{"num_hidden_layers": 8, "hidden_size": 160, "num_attention_heads": 5, "num_key_value_heads": 1, "head_dim": 32, "intermediate_size": 320, "vocab_size": 2048, "hidden_act": "reglu", "norm": "rmsnorm", "norm_place": "pre", "norm_eps": 1e-05, "positions": "rope", "rope_theta": 10000.0, "rope_fraction": 1.0, "qk_norm": false, "attn_scale": 0.177, "bias": "qkv", "tie_word_embeddings": true, "parallel_block": false, "init": "uniform", "init_std_qkv": 0.0324, "init_std_o": 0.0324, "init_std_up": 0.0324, "init_std_down": 0.0229, "optimizer": "soap_variant", "learning_rate": 0.00246, "lr_mult_o": 1.23, "beta1": 0.95, "beta2": 0.95, "lr_head": 0.00771, "max_grad_norm": 1.0, "warmup_steps": 200, "schedule": "wsd", "decay_fraction": 0.917, "decay_shape": "linear", "final_lr_fraction": 0.1, "batch_tokens": [16384, 32768, 65536, 131072], "max_seq_len": 512, "doc_mask": true, "train_tokens": 132300000, "max_steps": 2580, "dataset": "wikipedia_en"}
Each number is 128 + 24 x the weight over the matrix's rms, rounded and kept within 0 to 255. Layers, rows and columns count from 0. Numbers have three digits each.

# layer 3 attention query, 160x160, rms 0.0648, rows 18-24,50-56,82-88,114-120,146-152, columns 0-159
137087134131121083132131107133122128155153148103137107148121126137144147123142096128120146147141151119135098086136121137099135117096138138086150135134124127113123143145121127109137135127122116117126141108114158149142106151137159122109131111114141148114124160108103106128128141137130146135123153129139131126103134148170117127123137154127148117125140142133100115112114112133149138112117111145123120121110123127111107144153124149138088131125141141140106158115111139147157134140124136
155104123135131083158149129143141135137139157121137125142133125138133149109156097154155138159154123113141100140116129141111106097114145138126142136129114144106096122122116143117107156131125128115149149120110153156099113129123132121107134152146119156131112132106099143145126149121135132153104120124163141142129143134179141141119140168095105127120159125121109130128121105163163140122145144159122109139097145129110108141154133151132134130128133115104134147097133118150145118094130123
116058131119141092143148105104124135094151154090158132164172112106137129101134123163165143161138117096148117125092144149101141107115159131098115141110103161109058114161135141089174143157156157101142139148139144143130109105133153127107119125143139181162130193088131125123098146098133123151119135086153124113133167129140128140099106128066125163120132146117116172122142127165133082129195112107153157140112129132110134118173146108141158105101141095112111124105119131109145166113116141
137131129143142084111147128105168129123126140116141101138116088152135153123094108126130163132139125117134110120126120111123152139079096136142102098162141136103126114167111120095084162106089144131135139126129152123078129155129134103116145145135107149121122101129115099160129127122103105131095131088140121107145184147135118126122128145131122114180129114084135157138134112141147160135082164171146144097114164157127099126158148138125129108108135111102115107132114112105168114134128108
137121125138110113151168112145130143152133129113114130160137137119118139110093123131108126119122116135117130155120130148130107149107120136129131144130170122100114128106150128129130118117131106141138137117128157164142122135115139120127117141137139108124138119126124134154121145141107107122123126142130135113110125125147113140145098133137112124130160122117124147152105128124130154109117105112120126116119127128124126115116136138135109122131113123131129148130156123108109121127135110
115096086105147115124127119133140138137144138137153134104099110107130107117134153109111117106122165144170100152103148107154130088125136141127117089143129131116149144106134167124139133116141157126106122131076110126132134139109136116142119138118135118149099129126146151124124118120162146116157134097099148100115104125145108104097106116190142105134115149157139099143155167122111149135147117095104119104101119126133140141117151152119168111067122121112135111124103147153159136120133153
138154129126133123148144127134101153145146127140129121137123129166085139109116127152133123134118143137124140135169141143141127130130137134112127116109136136143129126151126135152132132109133108121141128118166141129118129119141111162136079078162139117119113136109136145149169123132114145098101104127125128132139121137129147150119160139140118137093114129131139134100105187117129126107113110111109093134135127140144113119138109145119149135144123119167137123133143140133134144119124096
102154149136105122121090149121135155171106106149138145187145139200153139119160112107069137082135145119102134125170144188134158147101100166129133157079106070108144113120202132136141114131156080176138107138139084121157126135161139099177106146140133113118103119115087098061099093172098132114137120136124120155171126112153107092119134140150177148128114152147098163166135113135130122117111098070113112110131118140110127137179153125181148128091078139135171173114135126091187165169177100
135120117130122079139064129072106167126075150114119101173117108171115188086109107144116152142154159097165134167184117180171170119145133097119113169091117126118085144130081153130106140138152108102109132129067180166105114140200123119128117101130114128117100144112152097110133107153082092110087117147132152154120176179158090095126124168117134126171149078157147193144169103124158054120165141113147123173123103132130157125183101122138150154028082112107117111100176114156178154116165132
102139113154099140166127114145103143142123132107101082171131135154124134120164121136100143130125112120138142093138107139147127146178137108115104155109106118115122131170123182143114090133141130134139149126156109137118124148136123113132099114133085139093152084139096142085137095193101120060125150117169112120145150124160161083117144132106180080161123101150100148164150114143105138133117148116123146150109127136110169143150148118106118143129169142141159164114162098122159112140142085
163153138116111161119121111152169111121148118098124138177133176093122143126175109107113156099157106151122131100128122113119156117125119127149119122160157104099118142116146123152111138104150101173205176154130125122120125175097121120108119156121092160139068085141102144085086135134084101134146131133081128130137129115105077101116151133156113172127121128136157139121113151149129141133115132121116126158142104143143115074145124103100150131139102153122148098139133102094102112131115114
087117064191105094139136094110138153180125168111133146137142182140121161103125088160142141109126119148123091160131133136129140132166130123100172128105141180135114081138131147112107170151157143132159103091116178143129132134109118119146155103147149129092093090091107150151155164129134070107114155095113146158123121136150097143143179117092164096096113150118191117126162142155119135142083116149159145118107098122091136087144159105151114079146147083078100112105154109128138113125137136
118150120090117151126127119138131135132123135145166171095118147119128139103105082140153136120139147120127122110159142111162127159143105182136116204081142117115165165125127130097125144118082084114122116066171082174126130135114136139056118176113106154144111128111153149083105107131172154116127086152126104096131117134142137110097097150146147138140111088098126086128111097165090150136144180128135157134125143146082160135136102171117160162168142161167117094135142127128132142137101125
146151128124152154174147151113117116131130140057079097101071135110154126131091124128160144141123148143165136121145092154140123105129150109123108146150164105092122112121144150134132147118110093089090139180146133138112135161114144103117148115153149112122113150149116164140090122156136138138139095200116102111113172117162136144154121126137129125157156103092147136149081107090138124116122166120133067136169151108145141140163142169094137150110164099139150163113090110147085119082115106
114104131144124119123162138108076134141137143121130102126109152155123138109122156109142128149144146124146106136134145126127088135119112137112102138131099153093125110157164142123123145084144114104139136100121107135126098089161147102115139094141163101083150112096117115119140103124119136122085091146136127133096137150134118136106127144171146140120134088135145120176169130130145129085112163117146146100175116137097107142116160133192096107143115158156137154096140146166158165125145138
067139132145134177102099138130147151178128135146114117172120140170078107135152104082075146124141124105149122146133113130170136195123142149097106163117093160129136129135167126137100105144107116157153121137134117111135113116165117166184089107113126075108127069127163135133143116115143115146117129100132122154124131135130156150116149154140148110110099114109070169107151100149144139146086143113122170116104127172100159149171124121146166140145129150158132124144119111089139166147154107
135169098142149122149119120123139086102156150104107138091132134146119115128147103115153136083151122125111102142126093142100150128131126116149106134103134188052150123137127138117125165146141137144139164104107140157102107091138139179090124139114113146089128109125117155168123167181140126155125121155145116125165143127148118148118164082146133151131122109091145135126131147158157137124132167153182106158149147134132113138161079123131116119075143145110096150099130136156109138122099089
145124100102135140155098122138101085110132090140142138142094137102154138141144148129130085115083086145115133154165152123094124104104141117145134160163158080140121164117130136184100108119163046108176120136097098085124153107120115181106161139142137129144151134147156111113103169138124140130128163102151105158165103148098131093142117098147147180103128145127142119158108141124146087147142124125101131160132100129126097116150095075147114098118084140122105140126112101207138112104146131
095130082153146153115145137141137150159136153134144168109117153141134140108149102158122152140148141110115096143124135121148103128139098140128105118129119142124115103110122185077094151137114157114187123105097140138129123130124115112141113087154104130100101077116134154131120125115103127085139122099125148105154164137132138112114163112105094135158141153104129112159158141144102120109125143137118125150069117103103128127150141125128134125123120151105120139106131102133156130114093104
092096122113158089148153123138123122079137181112115155122089113102070155055127106151153117127140127134155116184104089089105128139087158143114133135103080138169106088157157113115090131136127102096145181128101113118093111110119147127116128070130156164152126189102133143153164119095129108142115121135152141129134159119125144152086118177145104125094144162120096126087116107193070151129163137129087143142079145128105159127144151136156112108131126141118107133091113121110154147080101126
119135101111153118112106126125094136146165119141144100128064173161156136133133122131147139127112089135113108145119130121138101165128130116100134166091125095124138192080151184151121128078092061084116127117117114115125142153105089137149108127120086096146126110133147118136122181130147130139107126146146136194117088098093080132134156161144115141113111126116098103115153151127110136166106110142145133122158101120137100114103127167113189109124109133102114136143165132158093125121120172
160097126131131096153115134139157099136123156108130092146164156150124145082146082111152119109177147117118107120144124182136130123098123144098135138125112134103121117170143163103085182108177155115153129153117131152146092142156120082150072088124127142103122092114058120142142106130117119084096111116101108133093142150167095139127117198128137164178172134137069167146196121123150168115127154103140140135106112115109091180163137138111148168120129096139113169112131127128143152152114099
112124115108110115123091109129133128114103155100118135099139092107111098116170089085107147121154147088119108107151138106156138163144130113159127149123104123116100146125113133071057161155135172097161124146102152140119083131169131103159113124104072150082140131120085144133113127162153109125113116097142148152147152135163094124084125154120153123129155101106117139141191124115177138157096171136150110137128128154106133098134141168124137180117115107109120131099183156142115140142154121
192116109161140118154139097095111123105138136155120143147106131123117136135158113125104137143153147129147126153125119123078142129148126091119090140099162113127136100176113154127121135123159121158161140171143152140130118112148105122124113095146085166131113185122127114147117102133131082113136134132133094082166094136157119120132115102099127144147094090117112133116131170099128115131161116149141176142125157134057140158139103110102189162088142126126081157145132134165125142155155126
119140105108153111103162123117161111154120134113086109093084110119106102115125145105102159153134121119122115128128128129152136126102129101111109140133129124116102110120093094142093115142126115126184150143104113160129138136141185164104117132147157110118112110125139145117135147109114112156133157131114166130149131183086122137145128156161147145138139095131128162153091116119131128107096133112105125115131151131182134146129147164113177155096117100094110109126143159080103098103135144
107098143163152126108139173167143112095148119110111129127136127113142092100128114141106114084151125134110146138136128097158097128111146138144131109141120148110123150128121153123095158144105123125108116141148109135104128135109135131125133134106132095126102111134141127129129131108134123108116157151094140140122097128105114151131149159133105145133151096097113113144115118158147137130160142120129117133158149126127114137180060128099144142178120146117139111124145115123133159125137115
159117136160129162103123090142128146114178137150153152104140120138148138131125124158178152156141147149134144162125122136123135099127139147157130134055130113156104121105110142124164099133121138105127118101130120129104140167109138119169096152127138155161094168134154148153119125128182105141110136083175167136152181106133134120101137152116112179114106128097125148084155131121079121123135136156102110144130100112122155167099150119140140116097135104165132099143100145140108152097135144
139142106133152117108128120161116103182147136083167089128138083154145123145155132103086157107164119111130143139142149112144139130103115121073156144132143106139136132118078128112129099093114151138115096120133124135122130110106141118130097144125142158136096109130127135117133181121171129133086123110142157167117100106128167110120116123127184138132131176094101111156168141117105124122124142158165126090156118126133115114117112123142133103161138108107105105144131153160151155141158134
122135132119127119139119166114155114091128137110115100143122136112146111105111137113126127164136130112126148106116116141123119132124151126120139133119135147131138100154125089157107126157151139139151112112125109128105110130156124154147123114102136104129131121130122119115121153142140130112129106149101134116109127144115140117151130124125138115124147100144119140145157082145143127114122123128136111125142144144105107125149130131169102132109136142145101112115133138132148125145137094
156104109152104087168076118125164107090124168082111116151147103159119093134120121112143144175141114143166093123104119149109156120126157096088142118129116179106122107164085081115102142149139109123133147157103130168091112131163128137087123164135166150138101127108105119145148149105115100092107108095079136119120180180108081144132086136130139123118159104106105143151152110133184123123145145165168095163118129131140147144193130128134122130108162115092120110107143132138130133103134101
170091073121109126164125104099112177137140152135095166132122149129092145119127098137130074105155125170129152116108131153115148091119097171146154094120116135088124130186152107104135149089136115136144120137132130136107117105127116170086136136103125158105108135111134118147106146135153125112152073163131076148101193154140144144123125118118103113157134101134145135152125140168142144117103116108174089160108130119104138101152132132164133161120144156139111143102179175106129137105146086
137136127118140159093137122119103149167152110153184121147092145129173139140134103132134121119097133160084179120145126113168126138173092152120152136151121084125113169114132139174133116129111102159101120139167124120118134134127120122158120132151105133122118112150139118069082150166123157164133099127118092161128103108112147096133156106162137142145082073140140161115095146144128125157093163138069125088153093136092135095164126093131103145109100141150135134139122095164103134164141168
111074108150112090139152111157114158118068153142175138116147129129127100108161110146139145147149147108124111151111111133147105100164164151149126057142105136137138130152152138111142134132141168125104125151147141137097095163120135123112128104119106132146126124102100130168136150115150114110143142142117106114085116114079130171101122105106133107139138185133139096141131137186042170092136119083132153136137118139119147152119176103170111127139131086093105116127154186158153136137123097
084116122140123096162137131105086143129130146139138142117112109122148106111087129176149088142140117128166110144148157138134103098139118132097097139133156126166093121081126152130184134136115139131104123110120131130145121144134144121078174146144158143102129164123162149120142084157169183151167111149117112132101105114132104117102117142126137115146127136130161080122109112131132087130146130137123126131119144157124114145115157185126082117128149134136164132109150115134109132044134122
134121102075143106133136101142116075117104131091101081125070120157114193111125168105121137112119116124167093144107103144126117149140124112157125141096119105119121171105142141129114120146096089120100182179098127144143109118128142100107113145134119158143143151115113106151109150095108120072150106106147176142151176132155110129108102152076137115113159151081110123117162179100130157131181088106177095159132128120140152117140176154129119071081139115114134128124145127169127113116150130
# layer 3 attention key, 32x160, rms 0.0694, rows 18-23, columns 0-159
131126137105136147126137115124128159136130148118121125150120117142142120108104140099074141165145136145175142123112144099112122155158158132115121110141121131110090125087093153096149107165109135145108127122109140117127090131126130127163113141139138121160102112112146113161105146129140143140134099114106176108141149157109111133107130150160128070077152092135112106152095112149110109121100114154105120151127110163103167157147140118140115098156111130121181139084142124132134132127157116
104091118102120114188124119135160154165191121146122104141129191114139133124111156126118119131149127156134157148081122160164099127094132157115180114107087141119096150163133136100140125131143111123143115140171122124137111102132115094120122119073153131118121124105176137126134149123140127103094123131125126215132110134111163138136113111126130143138139114130105146119098131143130112076171040102095183101136083140111152109116139136173110116141092152112169149089156140133097154171129158
107145136124145110106109122170100073147133129111053103114128127140121110141118136101127109148106141137153137129145110107170157171097133118133118169098133157137113099098131110125096122141098137090134169157110116129083121108167133121103153150122133070136166098123117132141132152128117089124128152160106133162134122140091119149107152145118159112101134114108119161142164095123118134119118144117151127130141125137156139139140134131123145103099091119139140118120139144115103113155144089
105124127108133153120108090124138080122118117123122077110150128151100103139153179114126161105138145124141128087141131130114144111149080077127130153128157107152160120142107146097171094143109110105044112145120109112139135173169139145120129116134136104123101104163090121116103136120109102104128148154089145129120139154130087102159133118092148082156132112098142132139106119075167106164145119149133132188112152124163147125104172096094096116127167125149172092140152159141142120163145121
098115089139112134145124146121116128134162174133081132137158142109090175127117140158169094155175174072159129151116128178075107135134176120113131147076096145099114107157131114098100134123132130110107143114134174179110098114097104143098091115085136134133131199082146170116186095146177106108096085131158114142181147145113133095132111130134142129132134124203125142142164104117085085113124076094114102140170092151118118103102165165156147181154139125138132184075130096152094132145173128
102174101130118100150106154135124147128141137148146134116123124103120098147105118164165121118093098119097116162109142143104100111119164101131124104157137167117151162117143138125123175130130148120102124141111150164111125146148120070157166137127159123103147121124098159144119149185112157121150129116112119123124089077154095153116115131083161115088174138118145121104119169126160119129133110208178122131149113071106086084113067108094081102125159119120120131115098149130155147119109149